config.toml
norm_place = "pre"
positions = "learned"
tie_word_embeddings = true
optimizer = "muon_variant"
beta1 = 0.9
schedule = "wsd"
doc_mask = true
Each number is 200 + 20 x the weight over its row's rms, rounded and kept within 0 to 999. Layers, rows and columns count from 0. The size before them is the row's rms in percent of the matrix's.

# layer 3 attention output (transposed), 256x256, rms 0.159, rows 93-120, columns 128-255
084,203,192,198,211,214,195,222,202,183,171,210,206,198,200,212,196,199,222,177,214,148,175,182,167,219,201,220,174,188,201,190,213,190,211,213,140,188,196,197,195,181,207,196,232,226,201,212,188,247,200,215,214,183,191,196,170,153,203,159,218,170,158,183,169,201,206,261,166,210,233,195,181,184,173,211,198,182,207,207,189,213,198,194,203,217,198,161,197,217,247,171,172,207,205,221,185,213,213,212,224,170,216,178,184,192,209,204,182,162,187,245,218,230,180,201,222,168,213,187,220,216,179,185,212,219,159,211,218
083,189,185,188,191,205,198,171,204,213,200,192,227,221,224,183,180,222,204,201,157,231,190,209,203,168,228,193,226,186,189,201,177,222,219,213,204,190,231,173,190,190,228,200,191,140,191,171,229,205,169,212,189,203,155,200,175,232,214,205,180,190,202,231,209,194,139,230,223,208,223,185,190,189,189,218,230,204,182,195,215,179,205,204,197,183,204,202,202,210,199,212,198,191,168,198,190,196,214,209,177,188,190,219,192,222,217,206,161,243,220,189,207,233,204,174,170,200,191,223,196,235,207,183,180,203,157,175,172
095,182,172,193,218,199,224,192,201,191,216,190,229,183,229,222,201,180,212,171,201,247,173,197,223,211,173,199,182,203,219,217,224,222,191,170,241,191,253,217,237,185,215,184,240,196,213,190,218,194,194,211,208,182,210,202,203,225,214,219,190,189,206,179,207,168,153,167,198,198,184,216,192,230,205,179,193,198,202,187,184,189,207,183,213,182,174,187,190,205,204,181,187,188,206,173,198,202,201,241,166,190,231,186,211,214,192,219,165,163,177,221,172,176,188,196,205,222,182,201,176,211,172,229,171,205,166,235,181
082,205,188,204,168,216,183,215,196,173,211,197,203,176,184,209,208,204,225,208,205,167,184,254,208,175,202,219,230,156,180,178,202,232,182,178,220,188,246,183,192,188,222,218,217,228,212,185,246,187,187,205,208,186,177,201,163,167,192,199,240,196,154,205,243,208,182,226,172,140,206,243,153,213,172,207,197,182,236,205,187,202,204,202,202,180,209,167,223,158,225,206,160,223,162,183,197,219,196,191,183,193,206,205,234,188,204,223,189,209,199,186,215,209,205,195,218,187,199,217,216,157,207,190,202,162,192,180,227
085,161,225,210,222,236,230,201,218,204,201,227,193,243,189,199,185,161,209,212,233,190,208,193,222,165,233,242,203,170,217,222,208,201,218,203,220,201,189,232,197,177,187,205,196,217,206,196,201,228,188,198,204,200,197,212,188,179,200,185,202,186,216,217,171,191,179,233,171,225,196,224,159,217,191,199,220,164,195,201,202,191,175,218,236,207,202,201,171,220,212,184,171,225,225,222,172,225,218,161,201,176,193,249,204,194,233,208,178,193,201,184,195,228,229,194,219,172,215,224,233,179,195,200,191,197,206,172,212
072,201,187,200,184,188,186,199,173,219,167,188,172,175,200,190,175,181,200,194,202,192,244,211,215,222,215,201,205,204,187,200,225,164,209,210,213,173,182,189,197,190,197,202,185,207,204,167,166,183,202,219,208,189,198,151,206,163,190,199,193,166,214,210,161,184,200,248,243,240,180,250,199,217,188,205,231,179,209,210,254,202,204,186,201,179,199,211,202,162,183,211,167,250,186,184,219,204,174,205,224,222,206,183,183,207,203,172,187,202,209,208,197,222,218,195,213,194,195,194,210,227,211,196,209,189,187,214,216
087,217,199,178,161,185,206,170,202,223,177,208,211,184,215,192,224,188,208,197,198,184,183,242,187,199,220,162,197,200,152,199,208,176,236,193,196,173,198,167,201,220,220,199,211,193,204,203,188,235,186,218,188,205,211,212,177,222,216,217,190,194,192,214,194,232,197,250,194,207,194,188,209,202,206,213,228,206,193,211,174,177,162,240,201,159,220,148,199,171,228,176,227,176,184,214,194,196,205,210,197,208,178,184,201,170,202,198,209,228,197,189,241,231,192,191,198,179,193,211,163,182,171,188,183,217,194,186,210
081,190,206,185,172,216,210,230,202,201,171,203,199,256,213,228,165,157,230,223,203,173,227,201,152,198,176,181,176,209,200,204,244,207,192,188,188,204,197,239,190,189,212,165,208,201,187,201,179,206,167,217,217,224,193,182,205,211,206,192,198,195,204,202,188,200,172,192,189,235,185,261,182,192,207,178,184,185,177,205,216,223,170,214,188,213,184,169,171,220,218,210,193,192,203,222,196,218,198,145,194,193,212,207,209,201,177,237,201,222,175,204,185,210,183,198,220,187,212,189,203,193,160,234,216,167,147,194,209
094,224,219,209,201,216,189,210,194,188,211,181,199,222,212,198,213,211,220,211,201,203,180,185,184,179,202,213,220,183,175,197,183,160,212,191,192,207,239,203,193,192,192,155,211,190,190,210,184,212,213,226,211,192,162,194,207,195,198,252,203,217,155,212,214,221,206,186,242,204,178,187,209,201,230,208,187,193,198,267,185,210,226,167,190,222,176,220,203,158,207,184,198,178,206,195,198,238,213,218,212,183,194,199,195,171,209,188,211,189,204,229,241,199,199,171,230,191,226,168,210,231,211,239,230,236,173,177,218
081,200,152,179,175,169,176,201,226,201,210,163,186,213,220,210,185,222,197,211,199,203,198,239,205,210,166,214,162,205,216,223,215,209,218,164,219,203,233,204,208,225,181,227,211,202,196,209,172,206,193,199,195,167,210,202,210,193,210,213,213,229,188,204,228,198,189,190,190,200,194,171,194,161,212,166,197,225,214,189,194,201,232,189,210,199,209,180,182,193,201,199,208,202,175,200,192,204,196,158,170,205,201,210,185,188,228,176,211,201,143,238,169,198,220,257,220,186,194,189,241,211,211,179,171,220,184,218,183
089,222,168,190,175,186,206,219,178,189,199,170,183,189,220,190,210,191,197,192,224,188,224,204,230,220,164,191,168,193,198,202,194,154,223,202,205,180,195,207,195,213,207,192,195,202,208,227,220,223,150,211,207,172,199,214,159,191,186,199,190,201,216,194,209,199,206,211,212,204,229,189,193,201,188,199,234,210,180,171,176,180,196,242,229,172,213,193,225,232,203,195,232,217,208,195,181,209,196,210,215,186,227,192,224,187,196,216,181,207,183,197,217,227,211,183,202,215,204,235,179,192,209,162,182,216,194,212,231
084,202,189,217,222,168,207,192,168,245,199,193,226,207,207,199,224,208,186,192,235,243,223,173,212,218,220,229,166,188,213,210,182,206,204,240,185,166,208,160,206,201,198,231,195,204,196,190,218,222,212,218,240,200,202,179,211,210,186,212,231,200,199,177,196,220,228,182,223,200,168,187,199,171,201,194,242,207,208,162,200,179,270,192,197,221,213,181,236,213,187,180,212,193,197,190,234,193,190,215,211,197,205,188,175,160,196,184,189,213,145,198,207,223,184,190,184,198,181,208,225,212,228,193,204,176,200,201,174
084,215,217,193,183,221,201,178,210,228,196,190,188,209,202,187,207,212,212,191,181,199,249,231,210,198,188,183,179,216,214,221,212,193,183,204,173,182,192,181,235,220,197,215,210,212,182,198,188,226,188,223,207,206,226,193,210,171,176,186,193,175,170,204,175,201,192,201,163,187,172,206,228,229,214,160,203,218,216,229,205,209,209,230,202,183,228,201,171,202,206,201,188,206,222,219,211,203,203,183,185,209,200,191,214,175,211,145,211,212,230,219,215,233,195,215,233,165,187,205,239,190,206,196,180,216,245,210,195
088,226,177,202,207,218,191,184,178,179,189,173,180,225,182,216,203,179,187,195,165,164,209,162,187,181,202,214,158,187,192,176,167,172,198,202,208,196,167,208,198,190,225,189,199,213,227,184,216,215,170,194,209,247,212,206,239,193,215,200,195,195,204,211,183,200,210,146,180,201,198,203,227,198,220,204,211,186,180,211,224,206,215,209,222,194,198,204,200,214,238,214,227,206,225,188,178,228,217,215,154,219,234,215,217,212,212,211,194,178,134,234,231,196,203,231,203,240,216,211,227,175,212,198,218,197,199,197,209
077,210,215,199,177,246,176,227,183,214,172,185,232,197,217,203,217,216,238,191,204,192,229,226,185,205,209,232,181,203,226,206,221,189,168,215,185,211,211,204,196,192,209,216,198,190,167,216,205,185,191,195,210,187,214,212,205,212,186,196,230,189,182,235,203,204,188,208,204,156,193,211,201,202,178,218,147,207,193,194,228,198,161,200,202,210,172,212,191,225,204,194,193,207,187,209,230,198,192,175,220,202,195,172,225,228,173,176,220,200,226,207,203,172,187,165,165,183,255,199,228,213,205,218,183,151,178,206,205
084,241,201,201,197,207,182,192,208,200,255,200,195,182,200,178,199,211,157,180,163,176,236,196,192,225,186,209,192,212,216,187,234,200,217,229,210,217,186,217,209,224,180,150,201,170,176,191,188,211,188,187,200,207,189,231,177,217,204,168,207,232,242,203,158,177,206,228,223,239,189,243,191,183,206,180,206,209,204,217,204,201,191,180,197,181,183,167,180,165,199,191,185,212,184,217,177,223,192,198,197,216,181,208,169,193,198,192,168,199,174,194,209,230,210,193,222,177,169,223,199,207,208,206,186,193,192,193,189
088,220,220,210,175,226,161,183,202,197,224,211,202,213,195,199,222,214,217,194,217,171,182,213,230,162,191,189,203,198,208,190,187,216,200,165,181,219,240,196,221,199,188,219,219,210,201,189,246,183,199,190,210,188,203,197,193,190,204,219,228,180,174,185,218,204,158,189,178,195,190,196,242,219,224,195,192,145,193,199,180,211,204,192,230,216,194,245,208,232,216,192,188,234,202,202,188,225,180,198,198,200,202,204,199,171,194,232,208,194,177,199,214,205,185,207,233,170,177,212,260,156,231,220,195,203,203,214,219
089,143,190,259,220,200,205,199,203,195,223,177,208,211,193,216,205,191,228,213,206,207,224,205,190,233,199,209,225,166,169,181,196,215,198,213,155,215,222,224,189,254,193,189,177,192,234,174,183,192,191,220,189,191,191,165,160,225,206,215,217,239,175,200,147,187,194,216,224,171,219,168,224,167,200,199,199,207,181,199,202,180,203,206,244,195,231,201,172,212,206,188,201,197,191,239,192,221,245,176,203,178,208,203,193,221,261,205,188,167,202,193,179,190,196,181,175,195,203,236,205,218,198,168,210,208,222,191,208
086,235,189,214,225,195,165,234,193,208,193,191,196,187,208,193,203,176,191,211,163,194,195,206,184,188,168,190,191,193,186,205,217,169,191,160,219,234,199,208,176,204,192,199,179,217,182,179,202,185,185,188,204,166,209,197,230,214,202,193,173,227,219,246,201,189,196,156,214,170,184,225,219,233,242,209,246,200,198,213,211,170,184,199,169,243,203,202,217,181,217,218,172,235,169,225,206,206,192,194,216,207,227,198,217,189,164,206,192,212,220,192,206,196,179,202,185,217,206,184,213,179,214,165,243,178,181,201,198
074,198,242,221,239,206,147,203,198,191,189,210,208,188,227,223,217,193,202,231,196,236,183,182,175,221,176,183,210,221,199,242,217,192,167,239,211,200,173,209,154,210,188,189,182,192,205,210,177,208,233,208,208,219,229,161,198,188,209,176,202,199,205,226,158,163,199,224,227,236,187,217,205,243,213,217,203,201,207,208,235,172,200,200,179,222,200,205,181,194,187,200,182,197,219,216,196,201,202,190,252,209,204,186,157,202,179,190,233,226,211,197,203,190,202,204,183,196,247,176,193,204,208,212,165,205,191,214,234
076,209,203,204,222,227,205,211,188,189,171,183,211,201,189,233,182,198,227,227,196,202,212,237,171,188,189,208,199,162,169,183,187,149,186,217,211,210,200,174,196,197,206,214,218,197,200,212,164,217,196,176,193,151,181,185,206,162,202,206,203,239,230,203,186,210,196,208,219,211,191,196,156,142,200,188,215,190,206,211,181,204,218,205,213,230,189,186,202,224,209,207,209,213,201,211,187,204,218,197,235,204,199,183,191,238,186,215,183,205,177,251,191,199,203,178,169,177,209,183,193,176,158,166,228,197,175,211,206
071,191,215,208,183,162,213,185,224,160,189,177,222,181,223,203,198,188,219,205,186,189,171,206,223,190,188,199,198,186,220,183,187,217,225,186,213,192,216,219,189,200,226,218,196,226,192,200,203,183,193,203,221,224,208,234,188,207,191,180,169,213,183,204,201,201,212,188,199,204,220,224,227,161,193,219,197,231,163,194,189,187,173,194,188,194,202,171,180,201,190,187,204,206,193,195,194,200,180,221,198,186,209,197,247,203,209,221,226,188,240,184,174,195,190,174,207,238,214,225,191,224,198,223,181,225,218,202,217
079,189,192,206,216,198,210,207,212,212,201,203,182,194,233,216,220,228,219,218,225,219,218,207,198,195,185,185,260,196,215,182,168,216,214,203,187,189,227,160,203,205,214,192,200,208,192,182,175,194,192,209,166,173,206,159,209,212,202,184,213,254,210,161,198,209,196,186,196,177,224,219,151,166,210,166,181,196,213,207,196,217,234,180,205,220,193,192,200,175,196,174,199,214,193,221,203,215,235,180,152,194,177,236,214,190,196,187,200,221,173,240,168,221,198,195,193,196,219,191,202,192,176,161,194,176,177,195,166
081,179,209,211,192,196,196,203,201,201,209,220,198,229,227,190,242,174,195,205,176,196,190,195,192,212,199,163,190,208,180,196,190,209,190,202,201,222,210,214,235,189,235,231,230,191,194,209,191,209,166,205,206,183,198,203,202,182,199,195,180,182,186,195,220,184,213,186,191,177,195,209,155,195,200,213,190,214,231,203,266,197,163,197,213,212,199,189,174,223,207,175,185,210,235,218,233,173,222,154,202,191,225,207,232,193,204,192,213,233,196,208,183,201,211,217,186,199,170,189,201,167,198,189,229,200,237,223,205
088,165,178,203,176,207,194,197,173,222,194,206,222,215,191,223,191,166,220,243,234,173,217,197,183,204,190,198,226,227,194,206,197,216,180,183,158,205,233,196,211,220,200,233,195,216,221,177,208,190,223,217,199,213,234,179,231,192,166,180,214,224,189,154,192,224,204,108,178,219,208,197,171,185,224,165,195,222,228,215,197,235,203,177,163,237,211,217,174,180,222,200,174,207,227,198,219,214,184,171,190,201,212,202,212,177,182,157,177,224,170,201,163,195,195,222,203,202,232,218,204,191,208,201,232,181,174,193,207
085,185,211,211,193,245,207,229,179,172,164,178,212,219,190,188,166,156,231,240,198,185,183,202,177,206,204,160,186,161,179,183,220,193,199,192,203,218,220,205,192,229,191,225,194,185,213,200,168,163,221,200,194,217,201,177,182,258,230,220,158,218,188,191,207,193,185,191,210,172,215,178,204,165,220,201,220,171,206,213,195,195,218,183,201,216,187,218,197,223,253,223,219,200,175,213,214,194,206,199,199,210,221,186,218,187,192,222,199,196,231,210,232,216,180,219,196,243,195,235,185,177,170,228,227,186,232,176,201
079,211,189,189,183,278,222,205,187,209,196,210,182,233,239,177,230,171,255,222,181,215,189,196,186,215,201,217,202,184,181,197,192,205,237,214,212,232,176,210,185,180,225,164,229,192,188,237,192,211,214,197,175,240,181,183,223,208,213,179,179,209,192,202,221,186,174,175,186,209,204,245,208,224,176,188,232,180,180,185,175,180,187,206,201,190,224,172,230,211,200,225,194,196,204,192,193,199,164,180,219,215,195,203,165,179,178,217,204,185,167,199,169,218,209,183,171,172,222,191,200,166,153,235,198,190,210,176,175
087,222,187,201,204,196,207,235,177,186,163,165,197,205,221,195,148,181,226,218,204,208,208,196,206,215,145,220,196,172,215,200,238,161,224,193,206,186,193,178,209,213,158,247,198,234,198,203,181,174,212,208,214,214,226,193,198,207,196,214,221,217,212,177,188,206,213,201,231,231,205,168,216,195,203,196,214,227,200,197,205,185,196,215,199,161,224,190,187,236,176,199,196,165,197,225,185,180,200,214,232,165,205,196,203,175,167,223,250,182,215,204,154,190,172,207,174,250,191,220,177,211,180,197,201,201,240,228,202
# layer 3 attention value, 256x256, rms 0.0997, rows 94-120, columns 128-255
088,171,194,206,210,207,210,206,201,172,211,198,187,196,245,190,196,211,200,230,203,176,211,223,188,211,191,204,146,205,170,189,205,202,188,176,248,218,179,176,180,218,207,217,231,266,221,190,182,211,192,174,198,209,193,211,231,189,205,198,254,207,195,201,237,225,224,205,187,212,168,187,251,191,191,193,179,202,203,214,196,217,195,196,202,206,212,201,211,195,233,185,195,207,216,183,203,162,183,206,228,196,201,193,230,173,196,157,200,167,196,226,216,151,213,247,194,215,219,209,192,181,230,184,200,218,215,178,216
092,195,210,217,197,211,170,205,240,171,204,197,255,217,199,196,177,216,204,228,199,205,218,205,194,210,202,193,199,212,163,163,195,211,208,218,183,204,178,150,226,215,235,200,193,187,214,200,163,218,193,195,195,227,227,215,217,178,209,174,209,211,196,201,224,177,234,214,206,192,180,172,206,184,192,191,183,184,188,179,227,238,204,216,177,169,213,221,214,190,224,197,185,170,190,210,191,217,209,203,211,232,174,231,177,204,209,181,198,193,182,205,181,210,238,182,186,185,223,199,185,172,181,180,186,178,198,196,223
082,177,166,186,195,220,193,160,213,193,189,194,191,207,215,174,195,219,194,214,206,194,178,200,180,196,207,228,212,193,135,204,198,167,195,231,202,220,215,197,221,196,192,223,200,190,184,214,223,176,198,200,245,245,211,188,199,201,179,181,195,209,200,163,191,228,200,219,192,231,174,206,204,200,212,214,251,219,227,178,203,196,198,222,236,175,200,190,210,215,214,195,192,207,219,185,180,166,195,202,253,174,200,189,190,191,218,208,201,166,207,196,194,180,190,217,208,202,212,187,230,205,212,202,183,211,165,220,183
086,171,227,218,184,186,214,202,219,191,178,205,195,199,164,170,194,221,232,185,167,179,197,177,189,178,232,200,163,223,201,237,223,206,184,195,204,198,214,191,179,177,192,187,220,191,186,181,239,172,208,207,156,171,192,227,197,192,188,168,168,172,203,218,231,229,198,196,223,204,208,171,228,182,202,177,182,231,214,197,169,221,215,212,263,192,214,220,203,206,194,226,219,228,211,214,215,198,152,218,184,168,209,186,192,192,212,218,190,192,210,220,225,196,175,186,197,208,214,201,157,191,224,167,161,227,188,187,218
077,245,239,218,192,226,224,233,224,218,189,176,172,209,202,231,186,218,221,219,203,200,215,196,215,169,236,176,207,214,166,193,202,206,215,200,177,224,204,180,168,206,196,183,211,172,185,225,212,257,148,169,202,218,183,202,198,214,203,198,218,221,199,197,203,206,187,210,176,156,231,199,233,217,194,164,168,217,213,212,165,228,234,183,207,213,193,177,179,174,174,240,224,183,214,234,215,195,206,204,188,191,195,196,213,178,189,211,190,195,227,217,197,211,200,216,195,226,198,219,224,194,163,242,162,212,178,202,191
087,210,205,202,187,206,194,183,181,202,214,168,168,223,181,203,213,200,142,217,217,188,172,202,199,186,200,191,232,216,185,197,210,209,188,183,234,193,224,220,186,196,196,244,186,205,233,161,195,207,195,212,170,218,209,178,200,194,200,182,225,189,187,163,216,206,212,208,204,205,184,217,186,187,191,212,210,158,249,191,207,221,198,207,209,191,224,228,183,217,212,195,203,204,212,221,183,177,182,192,215,203,198,212,212,205,164,200,216,180,193,195,172,148,208,196,179,210,193,203,217,166,182,194,228,219,190,209,184
082,183,214,163,210,187,218,201,208,178,226,202,208,226,203,181,225,187,195,209,177,204,212,225,214,163,214,208,206,187,185,200,193,240,204,217,190,196,197,190,194,201,194,203,222,208,210,192,196,218,227,188,168,215,222,214,182,186,211,167,177,216,174,222,197,194,227,192,225,181,218,183,163,179,193,182,236,170,204,194,171,205,221,202,219,184,198,164,200,200,209,218,196,171,195,224,180,213,186,178,196,213,194,195,191,151,178,189,225,205,217,196,185,204,195,197,215,222,245,196,213,202,201,205,159,206,203,193,200
088,206,207,223,238,172,188,210,177,191,209,236,196,165,194,181,183,205,190,192,209,157,198,181,186,211,208,207,136,177,220,176,223,170,189,181,224,197,197,199,215,205,203,193,184,213,199,209,210,210,206,197,181,207,207,198,213,200,239,231,184,202,232,184,191,183,237,186,200,208,174,180,189,223,217,200,187,181,220,193,233,188,192,198,203,226,193,216,216,184,209,186,169,166,198,190,219,217,233,200,166,181,211,203,169,231,212,190,200,186,215,197,206,231,187,214,224,196,211,219,197,206,184,181,201,217,250,198,195
079,165,165,165,163,203,192,182,199,220,221,202,169,176,215,158,223,157,187,251,157,231,221,202,166,196,214,220,200,180,203,166,209,188,195,227,196,216,213,192,195,183,191,146,220,189,229,210,200,208,187,189,192,217,217,182,183,199,211,233,207,190,208,202,186,191,220,204,156,163,174,197,179,207,198,215,222,183,203,203,206,190,197,201,168,198,190,221,211,183,171,214,200,194,184,208,204,253,212,223,213,179,205,214,204,201,197,217,203,197,245,180,178,213,206,182,188,183,217,197,189,194,202,222,217,220,193,237,216
082,207,184,173,212,222,218,192,216,192,216,209,174,194,187,201,188,202,191,220,186,220,216,180,175,177,233,196,184,232,180,193,213,193,188,212,206,204,231,157,192,182,176,202,231,189,237,177,223,219,200,169,181,203,246,134,229,224,232,199,224,186,197,198,185,176,198,185,194,171,181,202,236,238,192,205,217,194,228,203,183,203,210,237,216,218,169,205,199,206,202,203,204,193,207,206,189,170,182,212,202,200,178,247,201,175,192,189,176,222,160,181,170,198,226,182,217,185,169,208,203,205,211,172,182,179,201,213,204
084,196,200,188,204,219,202,139,228,202,196,184,153,186,186,205,216,188,213,225,195,184,176,191,209,227,194,175,198,214,201,195,211,197,212,199,202,206,191,176,201,208,215,199,198,174,195,205,185,206,236,179,194,236,227,203,215,212,192,228,185,191,214,203,190,199,178,201,193,218,238,206,217,224,199,200,198,228,189,194,217,214,179,193,179,220,221,215,205,203,190,205,231,169,196,173,206,205,200,233,202,221,196,225,224,207,205,216,166,214,193,198,180,200,212,215,242,193,178,241,170,238,213,145,239,197,210,217,185
082,205,190,211,220,179,164,195,202,205,221,170,171,177,208,163,200,200,185,179,201,219,211,186,223,184,238,183,184,224,247,186,217,228,193,205,228,195,247,208,173,174,219,188,209,193,197,223,197,163,178,185,169,205,182,206,151,189,187,218,211,211,208,219,210,197,216,194,223,183,199,162,210,195,178,180,219,186,213,219,166,213,214,179,184,216,159,195,239,219,192,221,181,188,214,246,208,220,168,192,201,192,192,188,173,199,194,222,190,180,207,211,219,197,220,198,182,214,219,226,223,173,183,186,189,198,206,184,182
087,198,165,199,233,172,232,162,238,205,215,186,201,177,198,196,177,192,210,193,209,221,199,228,210,213,203,205,182,217,215,224,212,204,215,220,194,206,218,174,164,196,209,207,240,185,185,208,207,210,224,210,191,188,182,206,185,183,207,203,205,201,197,194,196,171,211,192,195,190,174,211,153,195,183,191,190,247,208,199,200,210,206,219,172,205,216,220,212,173,185,191,174,219,192,211,184,195,197,164,223,194,224,200,163,205,206,206,194,243,182,228,191,217,233,197,233,205,198,182,171,215,194,215,167,207,189,209,193
080,195,155,202,200,204,215,200,176,171,234,212,164,188,174,204,233,221,202,194,181,208,197,203,219,167,214,203,213,202,235,190,205,224,220,217,200,192,210,204,202,170,190,219,214,242,219,183,186,202,217,167,201,201,213,186,179,206,168,224,161,220,206,208,230,209,180,216,228,186,195,203,199,200,195,195,249,215,201,192,190,188,191,208,214,186,209,211,216,154,200,190,218,189,172,212,193,224,182,203,224,183,196,204,192,214,197,206,216,192,213,169,203,229,184,204,208,212,197,241,215,245,186,206,182,177,200,191,197
078,169,193,182,193,209,178,177,221,212,182,188,206,176,200,222,206,175,202,232,166,202,232,190,188,183,197,215,232,207,196,185,229,211,226,172,205,189,232,189,208,177,192,219,216,207,182,199,192,201,198,200,169,199,198,189,177,189,207,194,190,211,167,209,209,190,193,186,181,165,199,178,210,237,184,216,138,230,196,187,206,189,200,186,244,201,239,203,206,215,187,239,237,191,171,182,216,210,212,208,166,168,187,226,211,240,159,215,215,235,238,182,184,197,194,194,184,184,252,177,186,185,184,235,176,185,218,189,182
082,161,190,202,217,201,184,203,234,201,185,184,198,207,227,168,201,221,187,197,232,172,213,179,190,213,238,197,160,188,179,210,210,177,235,240,209,164,175,197,220,202,209,160,189,202,178,196,198,181,195,193,234,229,216,213,198,198,191,230,159,196,202,202,150,201,222,190,188,208,201,160,190,207,202,208,191,249,199,187,192,227,224,192,190,181,202,166,230,216,202,207,162,187,204,197,215,209,212,202,211,172,189,194,198,220,235,197,162,179,218,202,201,204,193,207,211,193,209,187,219,188,191,196,187,206,198,165,211
084,187,207,237,147,208,193,182,183,218,191,200,211,179,185,185,156,227,207,189,205,218,200,184,197,193,212,221,199,228,194,217,196,173,195,189,201,228,207,179,187,171,215,182,225,231,187,190,212,185,185,141,216,167,231,214,223,201,151,192,184,151,239,197,213,199,170,206,177,242,226,224,231,203,234,230,199,147,199,209,188,257,190,188,193,207,221,209,183,155,201,191,220,208,226,179,175,226,198,203,193,199,214,196,213,194,210,210,207,222,203,234,212,191,168,180,219,185,194,224,153,207,224,194,212,221,168,225,198
090,226,158,190,192,209,230,194,211,217,215,199,216,204,170,207,195,198,226,208,226,227,214,205,213,199,187,216,216,211,214,200,175,217,221,222,218,172,204,194,183,168,204,229,185,232,183,196,181,215,218,182,193,228,156,164,159,202,185,192,174,222,204,217,175,205,172,183,203,194,196,203,186,222,193,222,167,223,222,191,210,208,196,211,173,190,190,166,182,177,208,194,218,185,184,196,188,204,180,191,214,199,185,209,162,195,196,182,204,224,189,187,210,202,205,183,171,210,188,227,215,220,170,237,171,166,226,248,190
079,217,190,204,179,200,235,224,207,232,184,180,182,207,154,223,234,213,217,193,185,187,194,208,241,204,207,190,270,185,211,202,226,186,203,185,185,170,176,205,223,208,193,178,168,195,211,204,199,196,191,190,168,170,171,247,198,229,198,206,172,175,205,222,165,214,175,200,195,153,218,192,228,245,183,212,191,186,181,180,162,207,231,182,195,184,214,192,208,183,201,223,233,205,191,215,204,222,159,208,182,234,207,198,198,220,212,226,212,176,202,201,193,209,153,186,193,216,224,223,209,192,176,209,193,180,244,186,177
081,180,220,214,246,176,233,202,206,217,195,235,234,211,170,189,191,216,158,204,190,219,181,205,194,180,208,206,188,211,218,230,205,206,206,203,204,211,226,163,205,227,245,222,216,212,238,219,220,208,188,195,233,197,185,213,214,168,198,203,200,172,198,189,199,184,188,196,186,202,191,219,212,210,199,214,223,175,217,217,219,190,165,196,195,169,183,217,138,178,202,179,225,187,183,215,203,211,226,191,182,191,245,202,182,186,196,177,205,214,242,215,213,184,201,182,200,183,218,188,191,206,197,209,183,192,196,203,227
076,200,166,227,198,210,222,209,171,193,228,186,201,167,200,204,219,194,220,227,187,179,242,201,192,264,178,201,218,192,186,179,201,208,204,205,182,172,229,191,229,196,179,210,192,195,200,168,179,226,185,246,212,171,219,173,230,213,244,197,226,155,186,189,228,204,195,189,165,181,177,184,193,220,182,173,187,177,236,179,213,200,197,223,219,179,184,178,248,178,203,174,176,201,206,201,196,170,229,198,198,221,186,202,201,187,215,165,199,182,199,187,201,190,197,225,224,213,216,156,209,189,218,208,172,231,176,222,185
080,176,228,217,224,181,161,202,224,209,211,241,229,207,200,190,185,200,206,167,194,189,206,199,175,149,210,226,205,177,234,220,199,185,191,217,210,216,221,173,189,197,225,176,185,191,184,191,183,187,235,191,222,235,183,206,204,192,233,179,195,184,206,202,206,207,168,208,205,251,193,196,202,237,193,194,203,174,189,210,215,190,183,205,220,179,194,209,177,201,215,210,207,179,201,169,213,214,201,210,227,191,259,159,236,205,214,177,195,196,206,186,225,173,186,221,204,160,200,188,203,167,212,219,238,213,208,202,249
078,218,165,185,163,175,232,162,194,217,214,225,234,222,231,208,186,172,199,249,223,194,191,191,199,196,225,252,199,183,212,173,166,182,203,228,208,181,208,192,180,211,197,206,232,178,207,202,166,204,219,213,231,184,191,235,183,195,203,214,224,221,230,196,176,202,191,189,211,212,196,188,193,211,187,177,221,190,207,228,156,249,231,181,191,171,171,201,224,177,200,202,214,209,194,205,211,207,218,191,204,208,149,195,215,200,217,213,207,203,178,151,197,190,193,196,231,194,172,184,216,196,195,216,199,200,205,220,194
088,191,203,205,190,195,195,167,216,180,203,230,192,202,199,202,202,194,233,183,212,219,200,228,230,160,197,190,196,176,217,204,172,206,193,239,202,210,208,192,223,202,221,169,187,152,181,221,198,224,209,234,168,229,183,197,167,215,187,171,203,206,201,196,201,165,228,221,194,226,245,185,174,217,215,205,196,182,224,189,220,196,203,194,203,183,184,185,210,165,185,224,181,179,195,201,187,219,201,163,225,199,217,182,193,178,214,186,186,218,168,232,184,196,199,209,239,193,197,190,201,186,167,221,220,224,190,245,211
085,203,195,187,205,180,187,164,180,203,231,226,203,216,163,192,146,221,181,203,214,186,208,227,232,179,226,221,212,233,230,228,183,213,205,221,224,188,215,163,179,223,201,161,187,223,180,199,227,233,202,216,214,192,232,195,204,195,180,202,186,211,219,179,210,197,202,213,227,199,198,211,192,167,200,207,187,174,214,208,225,209,189,203,173,205,192,207,176,193,202,192,187,179,203,185,196,200,230,162,229,195,209,187,162,201,176,175,190,218,172,241,186,201,182,180,202,201,197,164,194,235,215,201,188,227,197,228,188
082,209,220,216,246,180,169,190,236,166,206,214,205,198,172,199,245,206,199,193,213,160,202,229,218,202,194,224,188,270,179,191,198,216,220,165,207,203,170,156,176,189,208,211,206,186,202,197,175,201,203,218,176,192,235,179,171,240,172,185,204,181,178,192,156,207,237,184,201,185,170,200,198,181,218,195,233,211,215,213,187,214,213,193,222,178,200,211,191,217,203,226,187,201,223,183,223,181,195,193,194,211,196,186,218,202,208,212,233,211,219,178,229,204,222,208,202,229,216,219,204,212,203,181,207,190,217,165,198
087,195,213,188,201,235,176,235,192,232,227,222,163,217,221,238,209,179,207,219,206,175,218,223,192,203,211,201,238,233,196,190,169,205,187,204,211,206,211,199,194,201,207,194,219,181,190,203,171,205,149,225,175,166,223,160,188,222,210,175,203,198,202,256,176,203,165,191,170,176,198,205,184,189,184,214,206,174,195,190,190,178,216,172,209,229,167,182,206,180,178,178,198,221,223,212,196,198,222,213,203,226,220,169,172,170,240,228,175,212,197,204,194,201,244,179,190,175,197,226,194,205,207,195,196,194,196,210,200